python train.py --hidden_size=64 --num_key_value_heads=2 --intermediate_size=384 --vocab_size=796 --positions="learned" --optimizer="soap_variant" --learning_rate=0.00983 --weight_decay=0.0095 --lr_head=0.011 --decay_fraction=0.692 --doc_mask=true --train_tokens=115700000
Each number is 50 + 10 x the weight over its row's rms, rounded and kept within 0 to 99. Layers, rows and columns count from 0. The size before them is the row's rms in percent of the matrix's.

# down: layer 12 MLP down (transposed), 384x64, rms 0.546, rows 123-175, columns 0-63
# up: layer 12 MLP up, 384x64, rms 0.517, rows 124-175, columns 0-63
down123 105:62 40 73 50 39 47 38 38 28 47 49 51 40 45 54 36 73 45 52 55 74 49 43 73 44 48 43 50 57 63 66 64 50 59 44 50 48 48 40 44 41 40 57 50 44 63 46 52 58 62 54 50 56 53 57 55 58 50 47 70 55 40 51 65
up124 097:37 33 53 40 34 50 56 57 41 32 41 47 62 45 48 74 53 60 39 52 40 49 46 42 54 51 67 69 47 63 51 49 55 55 71 40 49 55 51 58 50 43 52 49 57 58 44 28 56 32 49 57 63 38 60 55 50 44 60 38 54 52 30 59
down124 091:33 57 43 25 39 45 49 37 66 63 46 48 50 53 53 46 50 63 48 64 51 58 57 51 42 55 55 54 58 38 48 53 65 45 46 75 44 63 60 40 48 36 52 46 38 46 56 58 55 73 39 46 39 57 54 59 35 54 41 58 65 61 50 34
up125 097:39 44 59 31 43 54 48 37 51 58 46 56 42 43 58 44 63 55 59 64 53 63 53 65 60 30 47 53 47 57 47 47 60 59 51 61 56 40 48 55 61 53 53 53 37 35 37 42 48 57 67 40 65 46 57 60 51 41 18 58 64 36 63 50
down125 088:64 41 47 42 51 37 28 57 47 41 57 65 51 46 48 42 69 39 53 46 48 39 62 40 41 44 51 45 48 61 42 54 37 43 52 36 51 68 34 37 25 47 58 60 57 58 56 51 56 52 42 65 51 48 41 43 45 69 60 41 36 67 52 56
up126 095:42 60 37 36 39 59 70 48 54 47 39 60 29 40 53 49 36 53 57 58 59 61 51 47 43 49 60 59 51 51 54 50 48 72 63 49 46 39 69 34 48 68 58 61 50 35 50 41 37 60 41 42 69 38 53 55 59 43 58 59 53 48 62 55
down126 102:56 58 50 57 53 50 37 39 31 62 50 45 34 66 38 58 38 40 48 67 38 43 44 42 65 61 41 53 58 49 42 47 45 55 53 56 78 51 50 44 55 70 51 35 40 43 45 59 47 42 33 46 73 53 62 49 44 45 55 42 51 59 59 37
up127 107:42 33 37 57 57 51 74 62 45 47 53 44 45 31 57 44 52 39 60 47 45 69 59 59 44 38 57 45 58 49 45 32 59 40 52 39 56 50 46 35 64 52 55 59 55 46 61 49 42 68 64 39 43 47 73 49 61 49 33 42 50 59 54 36
down127 114:63 40 43 43 52 54 48 54 67 43 60 55 55 45 59 46 46 46 39 66 51 66 49 61 55 44 49 51 38 44 70 30 41 60 44 40 34 57 30 55 48 45 67 48 38 48 50 62 55 48 61 40 36 69 38 42 32 55 35 53 46 49 59 38
up128 109:57 57 45 42 44 53 57 68 48 48 45 42 53 48 48 39 57 46 49 45 30 32 45 43 69 29 76 39 56 38 41 56 47 46 52 60 70 64 54 37 40 43 52 41 54 32 43 53 65 38 49 60 59 34 56 54 47 50 52 64 39 49 45 49
down128 111:59 50 52 52 47 42 47 58 40 63 40 50 64 36 73 50 53 40 55 43 30 70 54 53 52 56 60 67 59 52 36 36 58 54 41 59 26 37 36 41 35 58 41 47 53 50 57 57 47 36 60 43 54 44 46 49 59 59 64 36 44 44 58 60
up129 095:38 52 46 63 38 65 54 55 53 46 47 55 49 49 59 52 54 79 56 46 54 63 51 65 31 40 52 40 37 43 48 33 46 58 47 35 56 58 46 47 46 35 55 43 52 47 28 68 57 56 45 46 72 37 50 62 48 58 50 34 40 49 62 44
down129 103:56 53 50 57 46 41 47 49 60 39 48 48 59 53 50 35 43 61 68 63 45 54 48 31 41 59 47 62 45 40 36 25 64 57 48 46 49 57 44 63 61 28 34 38 49 37 40 49 54 59 51 51 36 35 39 55 48 54 58 47 53 66 61 68
up130 095:49 30 56 35 60 59 62 37 62 56 31 55 39 44 52 51 48 51 55 50 49 49 63 56 45 42 65 52 34 49 57 54 58 65 47 45 56 47 33 64 55 54 72 49 47 41 54 48 41 66 50 64 58 58 49 74 73 45 48 62 47 49 41 47
down130 091:62 49 53 19 66 49 46 74 63 56 47 56 50 55 63 69 62 53 61 64 53 43 48 45 52 59 41 48 59 52 63 64 60 50 54 52 48 58 62 38 48 69 40 60 46 59 56 47 73 49 57 59 49 54 47 42 39 61 59 53 60 56 46 57
up131 095:24 49 64 60 59 56 68 57 43 50 53 54 60 59 34 50 51 58 53 37 48 50 49 70 53 58 54 54 57 60 59 49 46 38 52 34 46 35 47 47 33 50 36 62 38 54 39 53 43 59 50 60 58 38 44 58 39 47 62 27 51 61 68 43
down131 109:49 44 38 28 56 63 64 52 57 53 55 41 51 57 34 41 50 62 48 42 44 65 41 48 61 53 39 52 51 50 57 76 39 41 50 44 57 62 41 65 40 54 47 59 39 62 49 44 53 46 27 49 54 43 38 56 21 49 68 55 45 51 48 52
up132 090:69 38 70 50 31 48 59 51 47 53 42 42 55 47 46 63 38 48 65 60 31 43 43 60 46 39 34 53 42 50 75 42 47 61 53 60 59 51 54 37 45 46 48 40 52 44 61 49 34 46 58 71 53 46 53 50 44 62 38 54 57 32 61 45
down132 091:50 59 30 56 38 35 61 33 29 57 52 42 54 49 54 53 46 53 53 59 47 42 40 62 59 55 63 44 63 51 76 48 59 62 49 32 35 45 40 52 60 55 42 59 60 47 64 41 61 49 51 50 45 57 47 51 46 37 36 48 43 47 52 76
up133 100:42 63 60 54 63 39 49 55 50 57 57 61 50 56 48 63 46 47 55 44 51 52 42 54 49 50 43 39 35 69 52 47 49 48 50 38 38 44 38 40 64 13 64 58 46 38 60 67 61 46 61 58 55 54 42 53 64 43 58 56 57 27 48 45
down133 098:53 40 52 51 34 44 49 60 39 61 41 49 59 58 49 44 37 45 41 37 47 53 44 58 58 64 51 31 60 46 60 55 45 53 49 45 54 63 59 47 41 57 46 37 55 43 61 58 13 61 27 63 49 54 52 38 48 45 64 51 50 65 35 51
up134 105:53 46 69 33 56 49 49 40 32 53 37 38 52 33 53 51 52 57 49 47 35 60 39 69 68 45 43 43 47 54 70 49 50 49 65 37 51 59 43 45 36 59 49 46 55 67 62 60 47 65 45 56 38 50 49 48 72 43 57 52 46 54 70 55
down134 117:69 45 57 03 53 39 63 41 41 53 56 52 56 52 57 49 59 61 54 53 59 61 40 64 53 53 57 52 52 67 58 57 63 59 47 42 66 52 43 63 38 33 53 45 64 56 49 59 53 48 45 46 55 54 50 44 54 56 43 50 61 49 57 46
up135 100:32 57 52 51 62 66 57 49 33 46 40 59 53 42 59 63 68 52 47 41 66 53 42 43 65 35 54 47 44 45 53 43 52 75 71 57 59 56 31 49 49 56 49 53 46 52 38 48 46 40 53 42 58 47 53 43 42 53 46 56 29 48 31 35
down135 095:37 47 55 45 31 39 60 32 53 61 39 39 46 56 55 38 35 40 50 50 37 57 41 53 44 54 80 60 47 56 56 65 53 50 39 27 60 50 65 52 66 35 47 47 38 56 56 62 46 31 40 51 50 54 54 54 49 44 44 51 50 52 50 36
up136 107:57 36 37 48 39 47 46 52 53 57 42 55 45 53 38 50 54 45 51 70 43 45 55 50 68 62 45 50 40 74 73 39 48 54 61 36 65 52 45 42 46 51 56 64 54 43 37 41 57 63 42 51 50 61 69 56 66 39 34 46 49 63 35 57
down136 097:45 50 66 42 54 56 66 18 51 47 50 46 58 52 58 43 28 52 63 61 72 46 54 51 52 63 62 54 54 34 58 45 56 54 40 48 29 40 45 55 48 43 54 43 45 46 38 60 44 43 49 65 46 50 54 37 45 47 55 76 53 55 42 50
up137 087:46 55 55 34 54 38 49 57 42 41 46 40 54 48 54 43 52 47 65 58 48 48 58 88 44 47 43 53 28 41 52 59 40 49 52 64 38 56 43 50 58 63 32 52 45 47 38 57 60 47 67 35 46 52 45 33 62 56 40 49 37 61 58 50
down137 075:33 66 48 54 38 59 47 68 52 53 39 34 56 56 60 67 43 31 45 37 36 56 68 35 43 54 51 68 63 55 56 52 50 48 35 60 50 48 48 41 46 51 48 44 41 50 36 45 46 37 41 46 46 47 28 56 50 65 38 47 57 30 50 49
up138 093:43 60 72 65 56 32 53 31 46 50 47 45 45 41 47 60 33 54 49 49 58 56 81 36 51 31 35 53 51 42 49 53 55 34 51 45 53 65 32 62 52 61 43 46 52 54 46 58 57 42 58 49 56 59 47 51 52 52 70 51 48 55 65 44
down138 091:70 55 29 52 31 50 56 35 41 36 74 56 30 58 57 50 69 52 45 54 63 40 42 55 36 50 53 56 63 51 61 48 63 63 46 40 57 33 69 43 49 56 52 43 52 51 44 57 58 57 52 50 61 55 51 56 54 57 52 52 68 54 44 59
up139 103:45 43 51 39 45 66 51 59 53 48 45 46 47 38 48 37 57 53 61 49 41 68 60 57 45 58 66 46 49 43 44 54 51 64 48 41 57 66 57 33 47 43 44 40 78 51 66 40 52 57 51 46 48 35 74 54 57 32 53 37 29 61 49 58
down139 095:62 54 49 36 52 34 51 40 36 48 70 43 69 49 52 57 49 43 52 55 35 66 48 29 50 41 48 52 54 60 54 52 58 47 33 57 50 44 57 73 45 56 42 57 50 39 45 33 55 38 48 47 57 65 32 55 62 63 42 51 57 33 61 52
up140 091:36 37 46 62 47 41 56 54 54 41 50 32 51 40 66 45 40 53 40 52 59 63 57 52 45 68 59 50 55 55 51 33 57 55 64 55 76 42 56 52 41 51 62 51 60 45 44 38 36 60 77 51 60 57 68 53 63 54 43 33 42 50 57 56
down140 089:62 57 42 41 49 41 57 43 42 68 43 64 54 42 46 50 42 36 48 47 84 55 48 56 40 61 47 50 46 43 66 52 58 56 54 34 72 39 58 53 46 56 55 53 69 52 48 42 40 80 49 57 57 56 53 43 58 44 46 37 53 48 50 50
up141 100:67 33 52 56 69 55 30 45 54 39 51 60 49 45 69 37 40 65 38 53 54 43 57 61 55 45 56 48 55 54 50 37 47 55 43 42 72 45 44 49 44 54 65 59 41 46 46 42 52 63 37 57 42 43 69 55 57 61 42 41 70 47 60 33
down141 091:38 60 49 61 45 64 45 62 51 43 42 45 59 58 59 59 57 39 38 62 32 40 48 53 44 67 41 41 49 36 64 68 54 54 52 58 29 31 44 30 72 38 41 61 53 37 56 47 51 57 54 54 41 42 38 52 51 53 64 56 53 53 47 52
up142 097:50 59 55 47 50 57 44 68 62 43 55 34 62 60 42 46 45 47 39 47 46 43 65 47 48 71 58 55 44 50 49 48 45 59 66 49 51 37 61 66 47 43 46 55 43 54 17 29 47 46 33 32 36 37 51 40 49 49 65 46 62 50 56 53
down142 100:58 46 43 52 71 42 65 47 52 65 46 46 34 39 60 64 34 71 55 53 46 52 43 44 44 42 41 44 52 47 57 39 57 43 43 56 48 42 35 52 39 48 58 49 74 40 51 62 47 59 50 52 70 57 52 38 49 62 36 56 37 32 48 67
up143 097:62 64 35 54 48 41 50 67 39 35 52 56 51 66 53 28 50 51 44 76 39 55 37 58 48 37 40 42 51 61 36 40 58 50 50 39 61 47 50 58 43 47 57 52 44 52 43 58 35 44 63 38 59 46 57 70 57 31 52 43 44 48 53 40
down143 108:26 54 48 60 49 38 71 57 42 44 67 53 55 50 51 51 63 56 49 72 54 59 45 38 52 61 48 45 72 46 48 48 37 49 54 36 36 40 42 52 49 48 57 37 61 65 39 40 43 51 29 47 44 53 62 65 45 50 38 38 53 54 57 62
up144 109:34 51 60 44 47 40 33 55 56 47 48 52 50 38 35 57 55 59 55 56 34 40 52 53 54 46 39 46 50 41 45 61 59 43 38 45 53 70 47 45 43 54 55 56 47 51 24 60 42 42 58 49 60 52 34 20 55 34 58 60 53 58 70 36
down144 083:47 45 46 43 54 49 45 60 49 51 55 52 52 34 61 51 55 48 60 38 36 34 39 58 29 50 56 44 49 63 24 62 51 57 66 36 55 47 35 46 65 52 58 62 59 42 64 37 58 54 43 54 54 31 44 40 56 63 59 24 54 49 49 52
up145 100:65 48 51 63 50 64 49 53 57 42 53 31 44 45 54 68 38 38 38 44 39 46 40 33 46 58 59 44 46 30 64 37 45 49 59 62 50 61 49 45 41 46 43 58 42 47 39 65 58 71 56 63 46 45 60 53 58 62 64 29 34 46 55 54
down145 102:63 51 63 52 52 58 66 43 43 52 64 63 45 45 58 63 45 57 47 75 66 49 51 39 62 40 54 39 58 35 63 41 58 46 54 64 61 55 45 66 54 50 40 32 60 44 42 61 59 65 51 61 40 63 47 55 58 45 58 29 48 55 62 52
up146 098:48 49 51 43 49 51 55 51 53 45 43 41 51 55 26 58 69 41 55 63 59 49 43 55 55 41 38 51 31 60 57 53 36 45 58 47 52 53 34 54 54 60 40 42 20 58 26 37 53 53 56 48 50 65 59 42 38 45 71 50 36 53 54 58
down146 086:59 63 41 68 44 28 39 53 60 55 49 57 44 52 65 51 34 62 35 38 40 44 44 53 55 51 58 56 55 64 52 64 32 55 60 39 69 30 45 55 52 53 56 45 33 48 52 67 44 43 51 55 61 50 46 52 56 35 29 54 48 45 47 43
up147 106:54 60 66 54 51 56 59 47 41 58 65 38 39 36 56 55 68 60 54 66 40 52 54 44 44 41 53 31 55 69 25 53 53 37 45 38 49 52 62 38 51 51 48 61 38 42 58 47 59 56 55 34 58 48 63 56 44 52 49 61 24 51 45 54
down147 105:37 52 72 33 47 36 47 19 60 68 39 58 39 46 58 56 37 64 59 39 53 40 42 54 68 63 47 46 57 43 46 55 66 42 45 64 43 41 42 44 64 49 46 46 54 55 53 46 44 58 56 50 39 56 40 39 54 43 53 67 53 42 48 53
up148 091:49 46 59 49 54 37 46 35 42 46 45 53 52 44 47 56 56 71 55 59 45 63 35 45 56 50 43 58 75 66 44 61 38 42 41 55 42 39 61 37 37 43 40 71 61 48 52 45 41 47 51 39 31 51 36 61 61 64 59 55 59 57 69 51
down148 103:67 33 50 54 55 60 41 23 41 36 35 64 41 30 66 36 38 57 44 57 53 44 38 49 43 56 47 54 45 44 35 55 62 40 59 60 55 53 62 44 59 38 43 39 50 50 44 49 42 49 44 55 37 57 48 50 58 38 67 42 40 60 42 41
up149 115:44 50 57 57 45 64 57 48 48 58 42 52 40 46 38 55 39 46 66 58 35 57 54 35 57 39 51 45 55 63 53 51 46 47 46 60 34 35 46 43 57 36 61 61 56 39 40 72 51 48 60 57 64 39 41 52 60 55 36 49 43 64 71 75
down149 104:61 46 48 53 55 38 62 48 54 36 52 51 55 48 47 51 57 45 57 67 63 46 53 44 28 52 56 55 40 51 42 68 52 57 37 61 61 60 54 64 47 47 58 42 58 50 47 39 63 59 75 41 54 45 39 48 50 67 57 35 34 20 48 57
up150 101:59 51 46 42 33 58 70 52 33 28 39 62 54 47 24 55 51 66 59 67 52 46 47 54 71 36 60 55 50 52 45 49 52 40 60 53 47 40 50 43 50 47 38 59 52 42 46 50 50 59 49 45 61 63 37 52 49 70 63 53 51 32 41 46
down150 083:53 41 47 75 43 49 34 70 57 55 50 66 55 49 59 49 25 44 39 47 42 46 37 50 66 70 50 67 51 66 37 59 56 61 40 49 49 58 45 40 48 44 61 59 52 52 66 56 43 58 56 35 34 44 47 47 49 49 52 42 45 48 46 64
up151 104:50 55 56 59 59 31 41 34 57 51 39 37 48 55 48 51 66 63 52 36 38 46 58 60 52 24 61 52 54 45 49 57 28 39 52 51 60 64 36 56 45 44 55 45 29 40 54 51 47 44 59 42 35 59 55 51 41 41 39 59 51 36 70 51
down151 102:42 54 48 42 41 33 47 33 58 33 62 67 41 39 68 61 41 40 55 59 38 57 49 39 42 47 46 33 63 43 52 37 61 32 45 51 54 56 42 60 38 45 64 54 40 53 42 42 36 52 49 47 56 57 42 63 36 56 51 35 37 54 43 66
up152 102:64 48 50 39 50 57 67 54 51 57 40 44 50 37 53 54 38 55 43 38 44 56 71 68 56 42 58 66 57 44 53 32 49 45 57 58 39 46 76 54 45 60 63 44 48 45 61 42 46 52 39 47 35 66 40 27 70 59 47 49 51 47 45 38
down152 112:45 73 44 56 34 72 36 41 40 45 62 45 47 44 41 56 39 49 49 65 37 42 49 47 40 48 72 50 65 47 48 62 66 37 55 47 37 60 64 46 51 42 53 38 41 33 45 54 58 53 42 67 52 48 41 44 42 40 48 50 35 49 37 53
up153 097:67 58 56 54 56 52 35 47 34 44 50 41 32 58 43 53 66 37 58 56 51 73 56 42 52 45 50 58 63 42 41 45 58 57 32 45 60 65 66 53 41 49 50 26 58 38 39 55 43 41 42 44 62 55 50 52 51 37 76 49 50 48 49 47
down153 089:45 57 49 42 41 37 46 46 36 78 51 45 57 42 47 51 54 52 53 53 56 52 51 60 55 47 53 23 47 54 42 48 53 59 57 38 43 60 45 29 42 73 44 54 41 48 66 25 60 69 45 56 44 40 39 63 52 50 45 53 53 53 66 51
up154 101:44 34 44 54 41 65 53 53 47 39 53 68 48 39 51 57 52 37 49 56 53 58 44 38 62 52 36 37 54 51 48 44 45 60 52 57 56 57 52 46 38 49 48 46 56 30 65 69 44 49 42 55 42 45 56 78 60 44 52 76 43 71 35 60
down154 102:61 54 32 61 43 52 52 42 56 59 41 45 66 54 64 55 51 55 45 36 49 51 52 59 55 58 39 51 52 37 52 37 35 31 50 54 53 52 31 44 62 61 38 40 47 46 50 41 70 29 52 56 29 57 52 58 46 61 54 37 54 48 67 70
up155 102:37 56 47 45 51 48 37 59 52 38 52 51 50 39 41 41 50 65 66 62 36 47 38 38 55 60 54 41 51 42 61 46 49 40 47 51 50 74 31 47 51 50 46 44 48 49 25 63 54 59 58 52 38 61 66 30 59 45 60 56 26 55 57 56
down155 096:57 43 56 51 38 52 77 50 47 47 56 46 55 49 50 45 43 39 38 49 55 57 57 59 41 38 50 69 45 64 44 65 60 42 57 62 60 46 65 64 57 49 46 52 45 42 63 31 44 19 44 46 47 35 42 55 39 44 62 45 58 50 34 42
up156 106:52 42 79 55 45 64 70 53 57 50 46 50 53 55 47 56 51 60 38 64 33 60 40 50 66 50 44 43 48 50 56 41 42 47 41 34 54 59 66 61 49 53 60 62 40 48 58 53 45 77 41 48 38 55 41 42 40 33 53 48 41 51 38 35
down156 118:55 71 40 53 39 59 38 40 53 60 61 50 47 53 42 46 58 57 61 59 37 51 52 72 38 69 42 46 53 45 47 55 55 54 43 41 59 48 59 77 40 59 42 46 20 46 54 54 57 60 49 38 52 50 58 58 38 55 66 60 42 54 40 41
up157 110:45 70 56 60 40 48 40 50 46 43 36 54 59 54 52 34 55 52 57 59 46 49 45 56 40 56 57 24 35 66 49 50 52 62 54 27 55 30 59 45 45 17 66 49 44 42 52 61 55 41 53 48 45 52 52 40 55 50 49 46 42 36 47 40
down157 102:70 49 64 44 59 61 52 32 43 61 58 27 47 63 43 44 43 47 36 49 51 68 69 52 44 52 43 52 47 44 66 39 63 48 64 59 59 58 50 63 48 67 49 33 60 43 38 59 43 48 42 50 57 52 39 47 58 50 61 41 69 59 59 44
up158 103:52 50 73 38 40 19 54 52 46 44 35 58 58 57 53 48 56 54 62 65 47 61 40 47 46 57 42 49 36 66 37 40 53 45 40 53 64 63 59 44 56 48 52 54 66 51 48 31 43 63 42 61 54 43 50 57 62 49 32 47 36 65 46 49
down158 103:42 62 47 34 48 49 48 47 40 67 60 54 35 54 45 45 43 38 42 31 49 58 25 50 59 63 48 63 43 40 65 51 52 43 38 33 24 53 43 50 35 65 37 44 49 61 45 55 50 57 52 50 48 61 35 55 60 53 60 50 36 46 56 58
up159 086:62 50 44 67 55 54 53 59 48 43 49 46 37 29 58 56 31 46 43 35 57 48 54 49 45 55 58 46 53 77 54 41 63 56 35 63 52 37 54 53 41 40 36 46 51 47 40 50 41 49 45 56 37 55 52 49 50 33 60 35 57 71 47 74
down159 091:56 54 48 53 39 43 36 51 52 55 54 48 57 48 67 46 53 38 54 57 68 60 63 53 52 47 59 54 69 56 44 50 26 61 56 52 40 73 63 55 39 46 36 51 57 36 58 38 63 57 51 59 49 48 40 27 38 60 40 46 29 51 54 60
up160 091:54 49 52 54 79 52 60 49 35 51 52 62 59 55 58 42 62 41 72 66 54 34 40 52 53 36 50 51 39 54 41 52 53 33 53 41 58 33 49 46 49 60 35 42 49 41 29 65 49 51 54 48 26 52 58 55 57 56 40 55 57 52 58 38
down160 073:60 56 39 63 35 39 38 37 60 61 43 58 50 53 64 53 39 31 46 53 46 45 60 61 40 57 53 38 63 61 26 49 45 66 54 68 46 67 36 45 52 55 57 57 51 58 59 37 54 46 52 63 50 40 52 43 40 39 48 57 48 35 64 42
up161 105:49 37 47 61 79 45 49 35 66 60 34 53 39 65 36 46 52 47 51 45 53 68 45 61 48 47 55 31 46 58 43 41 39 62 52 58 51 52 44 47 42 31 50 59 52 45 59 55 38 45 55 71 64 64 45 51 59 45 35 58 38 45 44 47
down161 100:64 50 39 46 51 41 55 26 52 65 53 28 37 59 53 78 54 49 61 70 63 52 30 53 49 50 58 56 56 52 61 54 46 31 46 55 36 33 48 51 45 44 57 45 45 40 38 47 46 55 59 37 52 63 55 55 47 43 50 40 48 41 42 39
up162 108:48 58 53 41 58 56 51 60 34 35 68 51 49 62 58 50 59 59 33 61 21 43 38 52 52 62 51 54 50 29 47 46 41 43 47 65 57 56 40 40 39 58 58 47 55 75 53 51 67 37 53 40 46 50 44 51 61 42 44 34 51 45 57 57
down162 113:57 43 52 56 39 54 41 51 30 41 58 36 38 52 62 45 38 46 42 56 42 54 65 54 45 68 33 42 60 57 62 38 52 56 54 31 48 61 62 43 43 44 60 46 30 39 22 55 49 41 30 54 40 45 46 50 58 49 48 61 45 51 44 41
up163 105:40 42 37 53 52 51 63 35 59 52 44 62 46 42 46 44 66 52 32 62 44 72 58 47 59 71 55 58 60 47 28 52 40 54 58 40 45 42 45 46 41 59 55 63 36 61 53 46 42 41 50 65 53 42 62 51 67 37 58 45 58 68 62 54
down163 111:40 37 42 36 47 54 49 37 56 50 54 68 55 45 58 59 43 38 50 67 53 39 58 41 54 36 66 43 40 55 27 70 25 44 72 64 49 57 38 50 52 40 47 58 54 63 58 50 57 48 54 46 49 38 53 42 49 39 60 44 66 48 50 47
up164 093:50 49 43 58 60 38 56 47 51 53 63 46 38 50 66 44 31 46 54 34 29 55 42 51 52 51 61 52 50 54 35 39 39 46 39 73 45 36 51 45 58 64 63 55 77 56 46 48 40 42 41 50 58 44 55 40 60 46 72 47 46 62 37 41
down164 093:53 53 59 35 64 52 29 52 52 40 48 54 41 46 43 45 54 48 54 41 62 45 46 33 59 48 56 52 42 44 45 50 63 53 59 52 57 55 51 47 27 52 55 56 84 71 40 42 55 60 34 56 65 52 48 54 52 78 46 47 56 48 56 61
up165 098:52 67 47 55 35 45 50 36 59 40 53 43 44 60 60 52 53 33 59 65 37 65 46 54 47 50 44 58 43 54 46 72 48 62 29 56 66 42 47 40 40 33 48 47 54 63 44 45 58 60 70 54 47 60 69 54 62 40 36 48 49 44 51 67
down165 100:71 45 48 51 32 49 59 56 42 74 60 32 32 61 54 46 68 62 40 52 55 53 63 52 47 53 53 52 55 54 55 55 47 60 32 51 77 57 60 53 50 46 61 50 46 35 50 51 50 51 52 41 56 40 59 60 40 48 61 61 36 62 46 34
up166 094:71 41 46 64 32 52 36 49 49 36 54 52 66 48 41 50 72 63 56 40 45 60 69 43 51 44 43 37 60 66 47 43 46 49 55 28 41 47 42 49 45 40 61 34 55 61 43 54 58 46 65 33 39 39 53 62 46 44 58 49 51 45 40 42
down166 099:52 48 37 56 65 44 39 57 48 23 67 51 49 49 47 51 47 59 62 46 58 35 44 40 59 48 53 62 47 46 56 62 49 31 69 52 42 59 41 47 33 48 61 65 54 51 47 46 61 51 36 56 44 47 37 42 75 68 53 46 60 60 37 50
up167 111:48 37 61 54 44 60 57 52 69 30 57 46 54 53 52 50 48 56 43 38 38 52 68 47 64 36 49 40 54 50 40 53 42 69 47 61 53 67 40 66 44 56 34 44 33 51 48 58 54 39 52 61 68 48 45 58 42 48 67 32 38 39 61 52
down167 114:44 54 73 50 47 55 54 30 50 36 44 36 49 41 56 49 58 46 59 49 71 45 57 48 47 43 29 44 59 52 41 45 48 55 51 56 45 57 58 31 66 51 66 49 58 60 45 36 50 52 57 40 39 49 35 59 56 36 72 54 68 47 50 34
up168 105:32 45 44 53 46 65 56 47 66 56 66 26 53 67 58 47 39 48 45 45 35 62 46 55 58 28 56 52 56 68 43 48 44 66 32 47 46 52 42 59 44 56 53 46 58 44 64 46 40 50 41 57 45 63 54 53 64 44 73 50 40 51 43 45
down168 111:57 40 43 45 55 64 28 35 45 51 31 48 53 51 51 46 42 59 56 34 55 58 46 36 35 57 45 50 51 49 63 30 47 41 42 47 40 58 35 46 52 48 48 56 38 49 61 63 55 62 57 33 62 60 66 42 61 45 29 43 67 55 42 38
up169 090:52 48 67 55 48 37 62 52 63 47 62 54 54 31 45 59 38 54 43 56 56 44 53 58 42 49 61 65 53 55 50 65 44 47 74 54 22 53 40 54 47 36 60 38 64 59 56 48 49 35 45 69 49 44 57 41 74 51 48 45 42 62 46 46
down169 084:55 54 52 60 50 48 33 67 47 42 40 56 38 53 61 45 52 32 44 46 45 48 62 40 44 64 57 63 57 55 38 42 50 68 34 55 66 57 36 36 42 65 40 53 54 53 44 48 37 48 57 62 49 45 34 69 37 59 54 54 52 37 30 40
up170 106:80 54 46 49 39 42 54 44 36 57 48 40 41 46 46 57 46 48 57 52 45 48 53 49 63 54 52 53 53 52 39 46 61 54 37 56 57 65 51 45 65 51 58 73 48 52 33 46 47 30 49 46 45 37 59 51 64 31 65 74 59 42 40 64
down170 116:51 64 46 59 28 64 56 55 55 45 56 64 65 60 51 37 43 55 39 42 40 40 47 61 52 49 37 49 62 73 46 40 53 49 47 44 46 50 51 52 48 47 64 22 58 60 46 48 67 62 33 39 41 52 57 40 58 58 61 55 61 63 43 41
up171 101:46 41 63 46 49 51 66 55 51 58 39 55 66 52 56 44 38 57 47 51 56 58 44 59 54 42 54 49 64 60 39 48 65 60 24 51 46 52 50 40 43 46 41 38 38 77 62 65 24 55 49 35 57 62 65 55 55 55 44 32 51 54 51 47
down171 106:67 53 40 67 58 46 70 63 31 57 47 45 52 52 48 61 58 39 58 59 47 64 40 55 66 67 39 62 56 40 44 40 60 53 56 34 56 42 57 41 36 54 56 57 40 41 41 49 42 49 35 46 63 47 60 40 45 59 58 47 32 34 56 49
up172 113:42 48 60 33 50 72 51 50 42 48 43 43 62 39 63 58 50 73 63 49 56 63 49 63 46 54 49 30 34 57 36 57 65 53 59 52 53 48 44 47 44 59 32 52 47 74 59 43 40 55 43 44 33 37 65 52 59 43 56 46 46 56 56 57
down172 103:47 29 57 31 57 29 57 38 44 34 42 41 44 49 34 40 57 35 55 51 39 55 34 46 59 28 35 49 49 41 59 53 52 56 45 42 47 64 42 48 42 50 59 49 62 33 43 53 71 44 50 44 66 45 46 45 43 46 44 40 40 38 50 53
up173 107:47 58 56 46 52 61 67 42 71 45 49 46 62 47 24 54 52 46 48 53 47 39 48 39 53 48 49 48 48 42 67 48 50 38 47 55 48 59 46 57 58 51 43 52 57 66 49 50 58 36 34 36 36 42 65 51 41 31 64 47 74 58 60 27
down173 086:62 56 39 54 43 43 31 65 49 52 60 47 34 35 48 33 60 48 52 55 62 64 61 61 53 66 65 55 62 49 51 62 50 43 44 38 33 41 49 65 43 52 53 55 39 43 53 65 49 61 66 42 56 53 42 65 66 65 31 53 45 53 49 55
up174 107:47 71 45 54 51 41 59 49 58 37 52 50 55 42 69 46 46 38 52 42 43 61 71 43 45 40 59 60 41 31 51 39 42 40 48 38 60 58 53 58 41 70 48 58 56 39 26 60 42 60 32 43 57 52 45 42 46 35 57 51 57 46 67 46
down174 096:71 42 50 69 43 26 40 54 56 56 44 39 31 44 46 45 57 51 61 62 63 68 37 45 58 30 53 54 59 57 39 38 38 46 54 45 52 68 52 47 48 44 48 50 41 48 58 55 43 32 55 30 37 53 52 44 50 35 53 52 45 58 62 48
up175 097:49 67 53 53 60 27 60 40 46 42 36 35 53 54 45 56 58 69 58 57 36 48 34 54 59 49 52 52 44 37 51 52 41 52 57 43 41 58 49 45 53 37 39 61 51 54 57 35 41 53 48 50 47 58 56 68 55 24 35 36 54 65 58 68
down175 089:50 35 43 33 45 76 44 47 65 38 32 46 40 48 49 49 47 41 62 49 54 37 56 59 43 60 45 56 38 42 61 59 42 43 66 44 51 37 47 50 39 47 67 50 41 59 45 42 57 46 32 44 69 51 47 66 43 57 61 56 41 44 52 30